Each number is 500 + 25 x the weight over its row's rms, rounded and kept within 0 to 999. Layers, rows and columns count from 0. Numbers have three digits each. The size before them is the row's rms in percent of the matrix's.

# layer 10 MLP up, 512x128, rms 0.0806, rows 65-171, columns 0-63
088:511550488510501457552477444529471514509525548489528494507470493466441520545479499475508516549511499520513472512520516511476515453531517491500465520486536506484472521507502502499527501479485481
103:503467489495488460566480506481451475529488500505479513551527525482492528514441461497484522536484486471493505488488478496496462500487510519504522500528464527482504470488477492486538520527508509
103:528518511489462526479514475444507463494459477488494498486506521501488516506512466489488538555468467555455505549484512522462485481479496478514523511509489498498530483474497519518497487527552452
111:517510452498510488524474541503511497515516499538496486475493506506486479479491513530502503528508533513486497519487522490493539468523530538487520461491454490476515533518519521450474530502494542
097:487464490524517501539527484511490519500501477487469507458503482514496494526521518544494496472498479492489533490567514493450510514489550512500478487507555506545542497527533530532512534488507502
098:519501515495537525555510454452490542460547511488487489482488457536525475513497495477512519501513469482509478462518514470506469515508519529511502506499520525562520494508476481510494506505522483
105:540498512496477519523506513488511523546464514527494485521463525488486511536517469522540485465513446525488483465486501503454517455524477476525542489493506479529485532486496472487475510469474533
097:529557482509515497495518479424486513533479560533492544496544503472476510487496509471534512500479529491525500495481458500505464524484512502531521489535486578482537486477497528474518529504486477
110:511478541500494528444512516463508529473449496509480505479514508504515497488545519527498511524501510490541524523508522494454525496517518550502538532481494500496484489467490446520490544505535483
085:473492521518491468557520487471492511517523517469469487518493490513476480517471520483511481529537503512534503556459509482506490524493543514486511491500527558516484501459506516481520483545485524
102:503469456447465526516492478509470487478492519455491542480446494485500520435502535529490485483492447428544494470534516500466498496501464472466502502508519483502481483482488503520516495498525508
087:520506449489541502489525466477501508505513536493506503482497514467527550510473512544497501459493530501507480530486474533510507476444505488506452525532521568476489512487464471478491519434524527
120:552524503505542500513563482536462450510474494504551498522499497512502509477497487502524485489505559495460519493510493413525489490504565504484533503500476509514476512499532536516494529491519529
090:463455489509505492500505501520484552518480504516486538516502532502496489511472520538465492494463522482483503475447439482465516485465510457498467507516508535482505472476506505535507473547514484
108:533511516482559480543494492521462468478462516577497486505496479471477518487468501503509513497507511514481524516470517500464512516527478478493484449485544501543499518508485476505525544527507490
103:428487487499523506504483506467489465499520509506457514491486481469438484520503530502563514489503483507512487492493488492494485498529492504478524455522483472523487540453478515481524520524477482
078:504515519478496533443486460498522539509466480473524483518520500521461472514491518470496494503503487473485469467479495473507443498479496512517502479505485510504535545490467476505517536508460521
107:512482497507519510503537505476505513501493555535535469524472478466500530511480517509468504490523470484457482522512484488481511539515433464457459497521553504495531458466530457490493550530476469
107:513505486474466532497464493445531492482465538504501468491504481505530511520537501516531481493552452466513495528498529533474493497505508554508511501517556483544471499514508488469431495523494488
097:438484456477485473463519481494505518456490496471519530449509525494516493509521499478527525496505480474521456504525552475486467498524510483471524484470514485505485496493500494507520521524469503
089:516479466491479494467511462509470484528484515479511473525482500493454533515534543491494510546460512496484465512482554453479470464479469463513507527495484544493516526507484483505534488494477500
081:504507498503492516482535484493479557524482515438482522457512547539515486488532516503534485504436518525524426468475479484538488486506535482516468530495440505554475467531462502507514506467518519
093:471495497497510502501492473482493460541529456498499452513529498525551435485509560520509527436493507528467480510512484465498491535454473524504528531502498481530512499483513524488459495471494515
099:486486544534502460434498526507499524528481484481492501516479528426531479477496484507488492503529482555486468480527519482447469491521484486521491512495483514499439464509506502498529548510484536
107:486519489528513465531469516468518546474511499476496519562544480524448506488521479556489492506467508523506507488496500481524533478487516518486417501497522523506514478512469485469467509528504455
114:533521490535500483499483537459525521500491496540488454485512517513547522555535481475469486512493490485480496475445529518508482459474487445484484463502520547517527492524521478477494495512493484
103:520523472490462499503479498526497455488470478473501523493486499444471492469496569528525521511520500512474451490484500509513545521478539513480527526479490529496500457514475491470495535528475492
095:510480513491503532539463486462488479458487512464499503515485476477451469493485505498438523533494514508515536492475499478470478503462502472516496465519545514500510530520506454523504526499453532
104:484484485500504550443532504524477471484508519514483518451500518518532531495482505477510523492504497503506435484507463467539489481510480491496518511467492501503513484497496468507504491515494506
110:476479509534510444530531475491450507480461516513506463495463504506510504485443468535510505516494554458484501519507513473525482478484508514482481508531513489498449512515477521461495532520466494
108:511536491526483516453514501475475512493488536469508505502505487502521504528461503443519484462532502498462520553493505478508526515520536496521513469523510514545481481511505441497470555474503507
114:509499476519504516503493449446512539466490543531463516508506496504553513499509497528567502504484540496549452476493541480491486532469483524490517471518514487457493514525525475485448500493492499
097:479540499504532498512567497514456492496486500484505514457472495515506493466475461514485522489497482488482495455509489495498494465522512471479488513449489513535479475493482521488486511504492544
115:545494503509489497484530485494469551506515541497504491472519482502522516530485499508498481448534520463499480509483468509510515533504503518471495489507502534492474512495503504467469504470531527
083:497501461487508506483494504493480491492467511484498490492504518517483513523545507505494464514503526492505538518491492504423493554465491484464461550516490487505505483504561490498524498459525483
095:503481468534501588504475519469449480510488523523528473509504538465546498490505511489538491471461540484471476515516518470475523493487505503472506509506496538515498540491489506491526474477493496
104:488539523471438500577509497490479522507484453540525509474490508510495542522506495498520482527522502497526507493506515513505507540539539447503533495499482516526534451519542445519514547486471512
111:509518510439467453488494489445490502493461490496499458491480514490523517527526541513521496515495533480490514543497497542462520528473476517520483497500516437515522472497522498486490512521490464
107:517488453532504519538478450461449532480515501462504481499476494513478528514505463555528492498481530512479493500540474526493465517488500505505510455457526452513544518531481481513513462509489522
106:495467488471515517451547531456460496483448524507526508489530449486500492494473498528519500519483513478471483513504481497505495492496534501496484503472460499513533473543581527519509521533532512
086:473485486478481476489493477493492515518519476492526453507506519486507510509525462454475499526489507481482480487478533450519477491496502470489495500484540504543514475484514488480510456479464526
090:475496475456527477487454504536527438464482524494474504526481522508510499505492516552493504508482514530485462504480502492482493515492505460474488505512474537522485548499564482511490483499466495
091:456506461506506488508493474523500521506455470511473496482461461500497454470465511557493498523491522537496533479526529532463536478554542498497483491505499483512479486496534531475492504476523486
076:494541503545508533481482470435527505525498520483502479525543494495509528535527522499495502514521480488484510484488479452471497467456460541483472487485479504483511523537471440489529501490522458
106:497489490513492484539463475525460474475492476501504499519495520482498470534501509529507499487531525485472514538529536491507512517468526460495552450515514492528546513529496479511531522488545525
094:481525498509482502498492507500534505524475482478516434476503509481510535512520503475499501478479483510487471522503513506496525529474536534475521426509573508524510468530517473542499510472466511
100:523484495501501518504547491464500487482500545494513557518535546478504521509490515488517512517526485511482483470455491468485520496487491511482470498488514440506450480514471469498517474497542505
108:501480501508482535514505464502543488531490494512466520493538524472520539521495505543454467456487448494488505496497534546463489461468521531496537484495517535516495489495523494450503508522557528
108:512524523482482458490511473494544537456489521488522485517516478462487545517479495526529510531484505453498515481476519492466495508479502487556515496503556505523488561505514561530523513510482510
082:535468513509528487522488509481505501529502509480506491539461492528521493512490548532519474519496500499466490494482488457473497529483482526522520534491439485519509459533448497505491493547458504
100:472452559513471469533516446541467507490496484493562516508496489512498474513500499539542485498455519490532512498504465457520488490530496504484466538474473469546534474449469447545492480475501500
092:499547470531463500510451533502491542518517516445534504472494517517493507503551535502469509472521461499506480483543515504487492544521501521481532503537530492481511497540507509496484501466506503
110:501502481514472480492471499477470469504484580513511472511526487488480500506511528519491512519475493512475504499500499481491468507499506479491451488474514500530453468459494510507542488528500492
109:507508497561467509491538508478477480475466498496534488531487493480519511489500519506523535526480536515504457507483446527442502477475547481518515525496484528540489474512530485522500499498503510
103:558522470554498492500504431478499512512529502495468503507488479537507525533518554470550476481476490452472500493471469493483517521497484502506500497495483473492559472486509510490479488481530476
095:526529490522484481466486510530485556503524514495481526506508523524474537518517548529537465515484498491480490504514536515481530496523547468501433488546511498526481468485547498476518503516523505
098:493498463512534493465500477505495491502507516509486539501521518539510475529552506497514551534518530490483507480496509462471512488461447525471486531512479490476508441501478546489488479457496516
092:503533480508543477563545512506509468499517527526538527506473472456496544501488519507523452524482513482499504520455464503525511497498464487523449460537504528538509490489501518518502482477479505
093:441513521513475488519500457493466493509467543510554495500463497483498510493537524496482481525491450508507476476482515485514492484512455498485487482492487437511524457489500494519502519531478508
088:516468493518496481490507500498506494478493530520520475523520501456521515549473520462492477491482547474477554475534540485513484501502524482529545477484534462464523511476423462465476461483493479
106:472457512488532504497537479466511487479480485480504495467511517485487560513537513469557509471566455515494500494507474453495467534521478557476457488514511495509522486531496534483496525506507510
093:531524482524508486497462460479523538495542452468491489503471508538457472509524504495510452531485493450502509490496517522487493529513499504475519486480530512519518515477473479486498499494470521
104:507511517492523468459523497474482529482488520552519491487510504463539523476497506457533515488511536485460514495505462502526506516514440455472492484529559491530470500494500471477515477486518491
098:511500501543539506525521522468498472522499525505502566478491512520490507478496507504525514481504505487477523546505460460506511524482523458462537454502497539550527491488463497492490493482516518
081:465486448543473451537517487508524483466477487508517531492498497508475507530523506468534472488516540502485509504448477508506466449452498509505527495508500512510526482491471501475499555489463472
102:482501502510505565539484478479499468507548468529493482499523509471467522454534505465536464488519516539459477514553491483494526535488501487501461477518494514513492456547497480483538521550483490
106:521521495544519507496528489493518482472492546500510524482516466469481490507480530506540514516473495442462458511509532451483497511484498477513515499493538478501479531481434514504475486503494482
110:476552480479504440500500464492534469506470506498492482500517481496502513464487472513537534529453498494496496488512495489527505560527512462473481523526500532534465543540491480524457513453476454
076:491528503504543498460478499528504545485482510473557544487525492546484535501526445550501475523498499440475471548498503513464498483488528466505495457513509497462475507502457482504462487469499470
087:537487512539522514510535508493473494456473513494500510491499497558484471512495500543494506510521456501507457443480471485473505509464514532531514508484511487520539498501560487519501505474519492
085:475514526502433499520428516491500545494488507492514519424552518500472493527496507456523486505478477524493516488455468502500494513510506461508524478560515474475478542508440522466511486460485516
105:535489504518548522512540493495531492499513462490508516560499497471457548496534475498523517519483509496498502504514504471505512515491528475528492528551492500546564510537474470494474484467520478
102:532527489513478441503504509484508485524490527536541468527472466507511508498524491548543521466489513523535481476488470484485460517459527470493514526469497551482526524498506496539473500516488488
110:480508516507494487545462480537530516517517498479481506493501483463532487517519452570532506510476483499467498531502496520518539521523499463458452524463508488533509489474480501482524521464462485
091:498499522491507459541497479503498516485478431497518519521536492491498528500503473504484532519486530469500519486453474470536484518489524475477470486519477543511517496515497469500471493486469490
089:480517499504505521475507474521478503504469475507502483458501528546493498496510526476537495441476500489485526524516487508459502450513538472543543526499481501501511432501529491482489512489487517
102:515505520521508551500475526533520557464557494531502522520510460493522493451461511514520536509510507506493496490498470479479527513503492500443468496509499547510565531541460483490492518518515499
102:542517489527505492476517521444503480516479531476491449519501481511491497489499527487489474546478475508494499488505453492477545488519558496496484453504513531532499455494538529458518503515539545
106:555546563507497493486547469491472464501487475470527511511535539474462524448509517511538498486474523526518496488490487504532520522465519484565497509503462493530478500493467476489560502491462489
116:498555474467504476511458529466467438489500491486478510523521488466486483455521493492520521542501499510537525507514482490512463438515523469463542537528517532489519502521512496468516522507512476
100:523526510525460495489552476514491507502487481482542505479468505497548502495513536515534509484498515506527477501522483465489496566495489520576472531472474514520492440516484537549482518489522528
101:488477478517519501503473470479484501508511538400504482531490504463498526494511518508524503549526462493525557472568498524479479476484497465454522526503458541484533486542539495528475488490537494
083:520513506518527471495466529494523474472559536489501548477541506505548487513544528481521512538502510496484546502488537512460522543501536480476506490494514505486511511477530481527492483531523498
092:500498548519474457497475496469492484490485509487483503507484507496545509538494532552488511502451477513448496524487461466500502478479559559559475509515494514497510498502503501493486502544468475
100:515499516506498490553491476470487551498517523484471513496560477470486530487507522459502490482487492460531520498514514523504475520477492467522484505504499531516466522529481528501520490476490530
073:512485518527422504510454529496514524499492498505498486505548507514480478490511534489501504486530532529533517535498554499478516524480492502480486479591515508512518501526471523461560497486478499
105:529525506509492519442540463492483508492495483492502513456547482509500534491482516525513527485519487468474520503524472483502531556472494518502512514514481524485473481501526488521485497487505512
101:506493448503565511493496511475490511509504478507512477528477475516488463537517509465563519550491498494482512474512480500482539489476504495518546500520543510509475487526512524512531561464486497
106:489504532485536508478513513454498543486491507463488485480511439503538521516487453506487480541495495518498476502504476512523518529524468461491478504494512519524480547495472475527470502500465511
103:506548460494522458474478463485500507501460485533508514503518494481496510489516521536547566468521547508484518507510489504502531530469498513497522498509517485499531496510505471505498525488479492
109:455500505494510487511474522507553493465496515491507502511539518511531502473508487527520523514481521479474515484475453491512530482501494532466530441536475528502460479495461487498521518534501501
111:499462506499501513481507493487446467510515540479532497501536502487478466537512484494503496473473520509474525526487487451468468469499490488485485504510510508472501516502530519458553553477513539
093:507446503445521497472506451522472465486461514505499514538493488499505517509535488558509468502529498515503475515486514462495477516522474464466495527512489487493483512448511498519488522511468494
091:508496491533530463471515511539499500505487489477485507523541460507504545496475473524484518505512554524500522500508505497527513517509475444469478478536512494522470543488485456498489522486498482
105:479497472536477485510490486521494550507466493471497514541507502459510505473530519520532479513515536500511563517493525527480498448488508498489540533491566458501517553503516487503503508525447535
091:583548530544489511511517494523479509480475475542490483532475470482477500516519478485509496506484477513487499466494440495476523524468503488488555499498504520475482531547533459490473489502486457
112:495495498473498516474504495465529520457500516555474528479517484483558533524517481515488515519496547449480484511508505429481464509459530489492507484513514531497536477484466535456512479522501520
105:516475518482465531485487509495500499521480503541496510511515478504528505511513504470478485552505475484552503556471493490530495519491431477466478474543525492509491507481501510500533520516508515
091:530540507495545537470460449498544506494472512514537474506520483479487484468507460476530466534451483475484485511501531494507523495471516509515493503547535489527490481508483523467512568521518505
109:511475546494505509482521498499471565454517491471503477507471521509538527472469508477557498526492510503532495484505492489474520496513498484527482463519495505486526481509501520518460478522514530
087:540482492463489490552501520484495465466521479499540503496472497476499520491549562483501519550534517476509496502524534500524518484484497498498476513503538476468475477455481461515469500505488515
099:494565507525460533477510449511484530491505467508456509491455505513529514503512517499484513495500485531505518504514486468510446487492508456513545511472491483501488479493484516501518503501478508
094:523514488484497504473482476480526491471487560480472494512518508547511469524503490519538551502497490526481497491491508502463507479481490509487535535470496532510490517521497536477471481496482470
097:490512506472483526516537477496497483506496475430473529506437542483458464484526461479525500506485482506520511501523466472491537500517515497486494480519525525500520509479502488516500455513530523
115:507506470506511465493498497486459531483536484464505490498483480481483492497541491455511526488512545484533506516508514473519513497517492516507479445552528528518547496518477489510491536526552578
102:535502488479485500512513510441530466471511533488460515478530500528510510517542500482542523517465527507526512476524496481520499539524538463507511463558511516480542469510492478464503469535494488
100:547491499564516516498479526517489502479471553483479538508496533466520540495506544477511499513514499491482488503451529516505444485523512491503455477491485513515501507495472474549496509464531494
# layer 10 MLP down (transposed), 512x128, rms 0.0804, rows 65-171, columns 0-63
081:509540523538486524499490500532511527496509462472479497525494442490502489446512519517497469474519463472463506535500482491493521512490497515496479459522504504484505471511452500447521523510498510
098:552488477491488510508532519474515482485489483496471479519479522512515466471454537518478540519520510464517525442508496518472491517476486494451534502458501499481512514506500448541492544482484499
110:509509477474469470462506575514492460528469476497520489511485460506467515509504467512480518501507508472515495538495486485519511451480537482434505504508527538507489500505514487527537475542497521
105:523519546516513519532482514530483450496471504519520451490452539483501503542485487464503535496505513455530524499459496530500546501540478496497450499535508502486540539481456494515472473529569532
103:504456505494451518525454529536500500473476543533466522483531498500474524473517474491511537467525456494493506516510447500500490498518468521485455446501483515499477487494521483550470478486520460
104:490468485517492496492502531492466512519522479531511464488520545482495505475519497470436517502489502494502530553494486495472527512472512513537490493512482452457521499516495488496518559478491542
111:509510499490462446510509485529522523477548509474531488521472469478561526507509482464476520482485476485485490477519465518495521496457511513483485484501520490498505541526513529508496468517500527
087:491479519509517499482462498484496505507505487519473522469517501500482498491480500542536492442520476483502499499460540504535472483519546482465465525514492520508502506547508473533526502486475503
120:492503488549499483482509491515520499509515470480504515517529469469514470504481494488496502475511493528513497521508472468509451531501502552490476542529498544491498502522506529517535546548483488
084:485470430530486501541491514520515476503477525507494485492494478516533503473497450509481552483464483509498481476498549546469507503532524466531501518540516472497507483507544513528463502526469494
101:506519488476514467469536493484548509500511447484498507504491508544460479540535505469510544505517507501461470503494505488509530520458513505501523478541502508490515517534466503517523477482501510
072:489480480506438519507507515531490517500482447500507544481500457500474451453485478476469501416508460493473493542500458515511512500520460536490496458543490508498513482518473516501507514485509501
112:471511498486546546499523517482526510484534515468494506502515516533548506526502491503516456493525490491491513489510520571547496535509528499531516515487520533513509513513520522526496498536491534
094:459518483530507500505474455482496530505485472492474497522492532576484505508508463476520520498507474485517505548549521478484515484452531538450514475514474472473461476470496493526489495471462473
102:474490498478542530473524489535482523517514507449541507472495504504510498460502534538445547513510496490501470515478554487523517488495472539483504485452488528473487462497456509490493485505475504
110:507502508487492459518485531503465494515567488504542481512493451499488542491513466496481531531507492512510540526438486473496473514496505514470515510478516509487489471501487496512502487467464514
083:486511514496484502470500489491520523512521471503514531480523454484503466465479509522483486461505504516526506511509540500549526529537493518478525492504503530496501483566525468508494502520527498
109:470475499529524549555503423484502476487477488511543509516501510512503508488479501461495492469554496482520531487500508476522510525543513553467452505503529524502489483485508528507493509476478461
105:470501509524496474541483532482539511501525517507484521502537445517534514550495550514473522519493523496507503505489454494478476461505509470506504503495504494511506508491527531540545446467467521
092:491521510512506504495484475476530471512467519488490493532519483516474505496511561505551483457535532512486508545507498514490483503520523460525469540546471507521518491529499479514506500476498499
070:495494535492418519524509542526524522504511488492527505476483517469483487474545485529537518447544476536506488551532511546498514531531484524490485505523502497531496472542514543496515503510509504
093:535513543510481497528490507502526509464489544547509499532487506496474476488473509523503469536552451494460497539496487523515526535502549492477473500506495499473524491517540535475492508486514465
105:503484503489516495475541455485482547493499535473456478496503471506461502515551480509506478503519537539486495503491502434497493493479521484528499497533458505524489449502456533514508470499493553
107:517564525490563488542551501512528482475505513488460483457497478516450498517489509521525532506461484491504510474487491488544520503525465466486502510495484523468546479483453501472540440477473505
115:494509496525512500525525488521535493472547447495514536473496424466479521491462523487500478486488519488487514510471462480498523528493454476501559479534525488524463510548521509529496464516469525
116:509476522519481528487498508448517524452498462497442520503457512526507508500503506515539470485475517518511532497531475542517500477517499460541498492536477473519474543520524491514536534521531484
104:507495524516505517450513486534474496541500501455510484478475468540543500524497458475485542496473517530494480554513473535539465497472505515503512492468504529513458496487465526500497484451511490
097:475513449462518470469522549492519490515535450479476469480454540476508502519526499456504465489468508500485489495492480527506482487507507481491464509499498492484481477479536498487538500470521485
101:484484479490539474474492496472464506479529480493486477469503465517481485515519464491489451504482503508502522492514463473485483511491480488509480493452504489469503504497500511525464515482515502
112:499503468498488534489506517492563501462523515457510518523553506501517507497517548512502502490514472521513506501517511507494509532509491435507495500518515508510533547490520441496499515487523520
109:526461502500499522557543536508490462540506512535484519482516468492512527470503502472508465496516523460479518461472494493496513450470497468464473500526444494464492480477493512501514533522492515
095:500521465479498460501524539517553465467508469494509516505472446548480542559505499525470489490505506486499466518516491502511508466518523490491485521468497533492504519490495506509501476482521488
101:511501484446512509494476462515472483516523510494486516493523462472457468511572478506502516494495492538508475501465547496494473477540495509495496504450495488470514483490496552520490527502495467
109:464458465508496552477493481460491510441479521534465465466500482503477520467504518516472518508516486489463522506488460509475462475475518525536496516518520482505462484496493485510511484483486472
086:492494518514501514530521500494516504525512504505525538487492510481524480499480521518473502488500504478516534498464529499510472474514480493481521496549500523517458514497503507535482547495491532
096:465516539480516471540516483479493502482522481504483530500523494485474517487526484519506509465523535518494516484533481507530540549460521470495515494503505531522511476472542518496533503528460482
109:466489461490481485464522531477499525525494500503501515499533499506472512464453480471504500465535504476456505492501471491561470512505496493467512474501506511500534465480486446508560493519481454
110:504467479529495531526464508538532445516519500494486539459475480491517494482467463495496499495511502525447553528531484477501494490540521505490475458526512526521523546509545515483479531512466506
097:509508483527544574486499484559524460522483502469509516509477509483475517467456504454517476489486500521496468530485475475554500471488472516518486501482468490520458512484531485484497481517518496
091:480504487494478480443547471501522455514514480469492450496441518529525516464500520507509515505504523513500506483522486519490509533549537483507494505520473473478485515516528473532524472487513473
083:500459521494434523543481522509513487469494487485463522483503482505491480487524518526489501521550470505515491474481493522513465518480511471481541501560504484517472547475479506499500546500471475
068:507561542546439516516478531500540527502501495509496531502509493499499490520543526515521471453467504510485502536465502469516506549528504506476548501520516519503506482560483508478509517508529511
097:551498527478477503461491506486470476507528500524489496489544501472504520511507499516495521494490486488517496532458443507539462522505473509504539511451512496482503488534459539501486530489494495
070:539460527516435501503485529530514508495505517519496541526564518496483484513524470500468522494487483484536535529559493529503500554517503518485495494518501513508505479524505490503499494505486518
106:452461489496519527527470533490529554493501535547493472532524511515500510527489489445444515510518489498551526513469534472493494481477509496486483499488527501499443540470458491508531477471510511
092:466471493486556531513513467510550471506499473519501480511483536489551477500537519527494490546461466520476476519470496482469464529469545489533520542472478507512461478514485506483474496498448469
115:504500524520472474531491507493487542465491499475469503486470524492534522468520491488505512513508491500485434504488459478527484500524500467534502519497493484524520490510468515552514487461467487
106:523510522458479515462494508491471475505496558530500495515497516464470422517474508444520498482548537542491461487476512477508459481472507460511505505533483488499450542518494552490531477488517501
099:487518493500550512498473508475485512477545534525498438499513530548463501488484490487474540487487482478509492487535532534522543454491487489479478486528507545462517525524464485535490505492512507
080:495506515481441514515481517461521524504476468523478533456537514526526463451488514494506536489510495532523551505489487538459487493520495464466549485476484498500541511507459537507464518505538502
117:473473499510529516504499503518489535533533492510528512546496478479494475483495550519493493504504505492479487483488527521518471474526481534492480489520511493464456503512501458506526505509485542
079:499441519504541519467548480526548463492474503544507505516533483485493538506489500515526495573509531529513544490486499473522472476524509476525497495476464503541528508479484544456500506501515465
115:518491475484484547462487514489533488533486454529480498490509514527517503469552473537468533481535528532498519471511464534478505524520493506513488468468441506514507497508479503510496509530455489
118:527505474466511487512504500517483521505502518545523552427517492463504499507547473466524478474510507537488477494509501551517505509520484518466487537498513534511535495488494504514508476487525539
119:467523517471520506511542498496491465509500528457503513497486514484478462476497522439516492488478486517535520433514478491479498466482456502515542499462510444515517547494502511509498477476503496
106:473512508505474482490505462448500500479512495489491453491519522437467501478537531524482481473472494532492521502469501486510533560441501506539493497494505489493510499539485505478514516517464480
107:491535529499462515546487510495528462532496497511479559471490539508530501516475493499512477487530536533485449491511474507513447480508535485531524523528508492472529534508490492476479528486475505
092:512547489529513501506474532528464485490510481509507516501479493497512491500527524487504508522512494548488480510506489509491511472458486497520507502498537542523517520526489464462500519515532476
103:450522511463450506518503527536507479550505491528518520513503513528489493489486474532514524493470489458484440525490514480532521505504494493516503472488499516473511437459505523507545497472494506
065:512524513522440528513498493493483498517511494520472528475542444515483487465536529525498528428523487532476523546499519514489554517519485512476500490548490479512498489520479507516508535514481481
104:491512522514514494470489454523502531494469451470473500492452534500499490505494485470481509482522497487477493472525473505510510497537519491527484461541526458536501491536496476510527523503494499
085:494496492476515510487518529470480469522478526477490505547499527526461510467477483478444504493526512466482483498484443550559474521510516553537537504494491496492496525493497501482478498505518496
101:506525512483477506497489487495513506486482511502500493488486486526441481486499497521527485510484474512499457473529508492486467449472525494486495441527479553457540554523464507501455535488545514
108:501490534524524521445507510525454504559515484496502470490508484498475480508437545504540490470513520474505472496495455484510517492495516520466522492471520530483473496498486450503545476515537498
075:538493521504449513493470512511504521481489536510493506484527505516510509492517538495494498484485504483507521506477516524532487536524502489503513498545531456522496473559514503549556472489518461
105:499495487511447477492487481518543527473467527475457512471491518488513464493449530494505520509494465498504514475517448511490477504504530489500489493486494477517486461504484447532504523475475521
118:485434505528500491537445512499501536500544494483472471471505494501514477511460501552464512488521523517508535486496518516497484493529520494448461442532535537500507518537478509558518491505531472
102:538486544474486496461538451460479521478518483504522512518488473484504509478505530530496504503529502494482490514490487540471499516451473515506517485486487487501547463503442496473490501477535495
069:514453490494477487475493465459509438465487483506467479524497474467514490475476491484456500471511501522555539459520525479517527492485492474505510510524501498578553515488532522486522494451485495
085:490494547461530522527408492510513488497503493490552491486533474518490469495516498497494497470513499479515512534483537480519505529511457491441481500545467530498497472456482498532490488496468528
083:490479448488537479509504448456511470500474516499513483516481514500527508505471471489484521503472552477496485475481533512481489480492477493485466481468480475502523516492510464493465477479478491
115:480522502508512533497514504508543509471529440487550536493477518519477482495479487496503501511482450521505528471486524520544519535549461504467468465542517507485500481499499449493485493476492471
108:492497517489531513478509507537515492475501476439515495554516510505494523470518479510521514495544498462486458538516495529498507500483446504468491479548516516529494505480465490493509513535501502
114:475482495465492521458516550499495545468532490509510525489498530466511548504494467485500510527492495487503457471469525524509493474530510544533487494492520471527511467505499517483519510526525510
090:515471508478480503480485507483467524521533529506523522437484526478448497460507511454466549484480488534453478471482489506492496497514493485502526450506541485485482496454510512496531487497500455
090:487516478476471495492502527518530505469534483495550517532479483471514527519502488513487491540467467520574500476490489538492535531506479475522526489539454482495521514511512513491486515501549463
102:516508506516491477516474477493528486485510494516515445485518437493471515482511513463485491491505448505491501518528501475485503488515459470528463509489516506512468518554466504466463482507480481
114:507484493510500495525523504525516512449492469535470516461503503512479475490504481487543493500508490448504483539528465474491495469512505496528475455498475499519500494488521479505504486511557513
092:554502442489506517473492527462525457515522517506498522500493528470499490490502523474523496487479477512520461468555505521511442512516509488465526495506486499501494485453555516492513496508531519
117:491473478493493503489482503508537511497485502476506511480514479499528483520516502524484505535487489482533499472528511493467497526476460498511481505498553480493455476506494515502549479521534441
107:448473524508491479550487470496517525522473500516489472522472504519431505503464493522502566499488496476516494526485501528473495427528501518483522456516511506499510522530531506467526485524467485
082:504503538491526498499492482501512518543460473546487526479455465496509510508473528506467491513543492527493504502484481502494498497509461496529486491455506503503476576484518493494478497531440492
069:492500524491429491535473526498465484498474477520494498477507447499471453474518488507500472434490490483497478512497535503493516539494471501455475474539499472498458474508488512473522503498501511
090:495513499470497490507538551482492484490514472513523491514511485494453517523512490508522542472502483527483478568534502545543542481482522476520519453522511465526517491468517502508481500478441512
089:461464514479478529480507532490486496487513444542534465519463510494510523501492454499471460548536522507492480472471521525492534469473466493520516503498475484521488499563575536484504493483483493
082:483520450458558490494510451476482478482524504490496462512464487485513537538480493500499492552459500481484503459480476484524477468502528465508491522436486490472461500464492468518439479523513502
102:524487469505482505516478528488495499500498540516517483527509469490536536559524477516431480500514473513520512471467515514474487475541498544523476509484492515491448468496485522525494517515493505
102:513456558540509507485505481481506523535511521478523492513495486466543509484437460497467470516496529457500499497515521523519466461465517438517497494488489534534517494477447488481497513498521505
103:489507475429520509487499516495463491492520510500505459475471502503512476484516522524523550506490519479535507470519519488476479437505516502481496503487504493452480505441497521509535502475497486
092:505469480486543509489498502511530522490531523486457510490520501483460496505526531475469457527466480506439535526488482491539488498528518483442468528500499481479494513497481529501482475478543547
106:512494540482518514481519514492501463556543485491527473476528481488462520500544507508541475510492487500477473505511493475583498514487463491489494513470466549476515493525497539515478515496473520
108:501526509499484536499502480480514472463485478518518522469489517529469535490532475492493466481494488460509501501528486507550479507485481475459494469480536526510521515499475554481504483522530496
098:481501516504513436498507538526498470530551490484471519489528520474482494493536515491512484522523476513497484492466457528483517527468509470494520445517543523512500474542474478533489508481501511
066:510506563516455562536501508479476553465506515535521527485519533531488472501513492519503497440529455514505493492499533507505492526509498530472509512531538503504521498531511531513551498530516557
100:462470503520492490498527501486532480555567519501489532510520491530503513470549481494520470517505516498502491514430468528493470455492500490508500505467563473457516524470445512549523521489489494
097:458496448530481530485491517525483474446503514553504472510551513489530484482531507489498519485495486476477472527499565527479470477512508521466484506503489513481480426490503516531501501503496496
101:496462483492527454542492487488504492466507521500463511471485523494531495481527542464452476514497531533504542519489540545528492531507504507507531521468515512462498518532526458526561491512489486
102:555519488452487487527506503491449504505534504469498493499532468514514507499483503494489507460473541517518475491476476535492471508499539531559458490456510492493505507472539474505507517531526494
094:537455497518520459520551497473519464486507487480504487492478495468511500483501505522468524476521446511513497526518497508524498517533501488542514498446509509528540470484463533480486494505483490
118:459481483462515517539514498483478515506511525503460506571502503526480517501497499500516506531531481545445474521472519493466513496482580507468495505540508524470486490485462530520493476501489506
065:522511532512392520509480535508511491491459461520499515481495487497496471470545541495525494438533463507477519527518507536500519503522448488482510494552525486517477458542478482488537539491485487
101:500457527507526497514503457499490486540495501486516504514486456418530490516493486480522524477500456505496503465508470487522522511473511462493480463494524458505535502485519473526489493479469515
099:477488537486478565465509532475532504538482503500542497473493572499514534501437467528524482509493493523498485508517536525516542493512477497494492513543496449512511485534518515546536468510509517
091:460537468507514439512488517449509511507512463521503485525495501520512461507451506467425510537512524509496509510497514516535509444519520536481473530459511486473502511517494515495474540481482484
113:537472517457461525507532508492479498502478515543484504476496515438460493500500543492490470488543472502466517505492440522467475491464519509533485466523518468530446545516505521467488475502522494
098:475433474500504480494477501468502540463449493517489523480475529495538481546529487524505517503520490488487506483496478505479515502494487510499479532459497473501469536468562531474506437506506501
100:517464463467496493491476521492442493469514488534489463489492505492483548526488483524440461468474514493501500483480505501526502479511539485553523492522494522503493486527529569448537518518564474